python train.py --num_key_value_heads=4 --init_std_qkv=0.0442 --init_std_o=0.0 --schedule="wsd" --final_lr_fraction=0.0 --doc_mask=true --dataset="wikipedia_en"
Each number is 500 + 25 x the weight over its row's rms, rounded and kept within 0 to 999. Layers, rows and columns count from 0. Numbers have three digits each. The size before them is the row's rms in percent of the matrix's.

# up: layer 2 MLP up, 512x128, rms 0.182, rows 382-392, columns 0-127
# down: layer 2 MLP down (transposed), 512x128, rms 0.174, rows 382-391, columns 0-127
up382 091:535495508456519481469524468524468494524535558502493505490531508486492568495481495510484481516480471500491541512470560484512497486501513474454476482507528486479477480501490508504503486498536550533527476501473476454547513457500530491507494551464501497462532511518493558507532468490497501511535516547507533501495462494481490482501498469495516490468457493482513531513473496459510515474490
down382 100:514481495500485486507521510474497511477541543513518444505512509568485536470534547499470513526481475511473505541545505513534505477476550464508524491491455513516496513444534539526509524494494515467539509481506466503503473472432519492485483494536485497524507474497460500495495494516476473473474525504470501541497465519509480505514502510524499528503518508542488496457532507525518495550495
up383 090:547494516471496512516525466505467491535463524505486501485519518467522493491568456506490513485530481544488511493498543492530500522480495492431501500496539531528501500484525514507484470493483527520559480495491509466520524534464504514497509512526549491519525459493518486477490517486438482524554525507536506513456494487521499534505484498479470505518517510492481481495498485568508528457510
down383 096:508446500451496513506486463540475523465478521524514545534466481509471477517484491470484494485459529502526546485510497476504515485581511486507503470488494530508453481456505486512500454504446504501482493502491503474504490505439479494474517518488488485497491499517475510504466469499464505526459488462467511507521514504489488472537461529526549498491520533541512485506545487467527510509506
up384 096:507489464496517491499480495472478531486510485485506496500530492512549451463524490528525487510520489522478463489505538466510510496502503455472501533499465508531489482455489508507527453493496486523431510496478523492550487484450461503529482524494559495500492479435508467516480513496538504524505514505500498501525473482501474469537473477533526504481567495490507502473549506535498506508450
down384 106:467459530511472498505527481521448506543555497522506501510494504483450510480486532491500452512469445516505504453495483504555520487512517477502489441480446485519497526522527491523470519495464537488495456499511573525478474476525519527470523515510517467499460487491474519522476503498529495470498470527507485481488537502499516475510488481513496508463464480492508511485503483495477550504493
up385 093:540510531533475546514508479482487471517506517529564486502556484527486528530472538441486472507466521502459477507514503518491500496450475487526510485517508463500521511470506491492499513508511531508455495533527480522524496532507507461562523479490453492481506478431520506513531480537484572507527490522488485484495476488485488469499489509491485496517536497512487501502496497508503500449521
down385 106:498503512512501485496540473496521487464485514497508494470529493535489509503507523583499523489476451489483519493503475523494477513524504508533461496485461513522534489526526509465502487455503484487491499490550501496477497506525436520431538490581498535498510485467495475456501501495479519453525468500494507491493513518491513488512458462498470506486496481495534464492566484501512493517474
up386 093:506515467460496501516553488515555473494533539486508468465467514528434517486485450508478500524451471455480482551508502526511472518499464520473516488509476465475502485518522485481472499469517478488502530502474530493524485527438478515489477503511507481477466526500553517464460551476512490501499538515492487511511482466528480509491499538495492486501484477489527493519502485494490508512446
down386 091:507503441527550488489520513521482493501488544462522481502487471530481484445515482507466506484539474522560489545491497509508479507498513537499476497466492523534476513471488504522492511481470497498437439515496520486520465517536468465498531501453504467463454520494508511498493496510486534489451487478515493490514460488496489484463497526512508491560476477519488517519545477489502473490482
up387 110:522483484496464484547501481494510494504513554503494538504472481541503469492480499474443521511514496473498528554514485542511474495511519509526502519516515505528518506507549510535501438514504465511474498461554497516558429472487492501463492497556522508495489489503533495496503532504515486547504510491493512518521525500508484531497543498472501474462526488526511527545484483533490540495473
down387 112:509457510501494479518519494492502523484498486488504527510522496487518507538498519513503444511521470482520523500456470498506510494457523517520489479488542523514501490498493529536525478472486505471511513508509480513527451547450500510484507500500532467467541512478457537500483524512489498546517494485463492516539502523471475456488529571491503476453494535547548493451525497482549527480526
up388 099:505528493525495459521487468455471524501474493505502519520489505489508516461561546479492502501508494513540523480503487478500520496471487494462521475543486486510538496470528522485510521523462514520460512486506513486474480509509481480535520452475524489440497471490486501513552513507470459489478487478520530502481511486487531496465516448474557542482517469508535507477533549526548516523507
down388 093:496460506525479512522536513509479546514487500514530492505567481507501476527543492502516471516531539491550476510544494477493529506568512494546489481490531526469495490451490485555487453471522489485507454507477470557537525465534478489473485516489503517548498486497525501517493511494508478508524498483500491503541534502498493524535483553489515461482512508503476477503491521496484488478469
up389 105:475505508503504476495473475517524505487512467529487468517534489531469490444486528533499505542517455499490491501521531562509511504452482521488542479533468483529501467507473509475519538528548452495490508502530497489533530528492532511511528488494549496534527490496482486479516495507493470534565508511499554521542553527505478490465512494525455511487463519501497488463509493485518505496495
down389 106:518504459505519532480518545498520456509490469501480457525509446463513507521500449515527524491507492511518475500537525483476497531482475507507491510518467475448496534536469472497573492510474478448489518496460482462493472473486529508503507503507488492469498497484493526531510503468492476486513422481442485449482506498482506507474458501479506489498500498517491508536460500523467480515501
up390 095:486510476534496511480477478499477493502461493510513492470497519527488524500450478494541491498504546514493497491481462510464498538465452526543533508500549523520491516478512465485511498525514462515464494507527512485510457519488515476479537547494508473492525492486519458480498503473480495526506494535506487555468496510533415478528493466528472504505518466496497469463514516450462499524471
down390 097:465500498485512525518518510508487518464464510546529477496524519492483470493530471492497487531483527537485460508489554515485519521502514509512561525448518492541470539497528514544500520513477512506511468525508485469469537488534505507450498496479425479504508506489512449471516493531513539529501499512485483487540475481495544499514517491498563521507516489485518512514468526517522452522505
up391 098:477485533491511482537497501519498513497471482506514497470472502505510516529505526565545504500456458473501483486469504487504504464535512490439510506498509497488525475524515526495464448478541466482469486547512511483480499487496516546478527486501516509519501471498489482488507528467550497528522506520503473488490561520512496476526525506463480521500574543554475523507491516505473491452498
down391 091:467500492536525480467453508471510454520515500511453496492475532511456484535542476472518526490525518518485478480513513488514517487502511524470462491503462507513502533462506534454438493505479502493492489511503535530469468561470517532493480482503510494478495486551509451468495466489496458547498520505500491537525506533482501513501506526487522466524490514546467461480500520539499530493517
up392 095:544542513482528493477435483453481486465501504501515470532513508467477471498513530477538475511523499513465473467495512480530496524487474495449557510527508510480499479500506490514463490476520480470520481476465490472529468514504489448522489523511485528474526526492458524480505499512486500449502501461433532507487466505538508532519460496525471477526488513489496506520508528523527519541505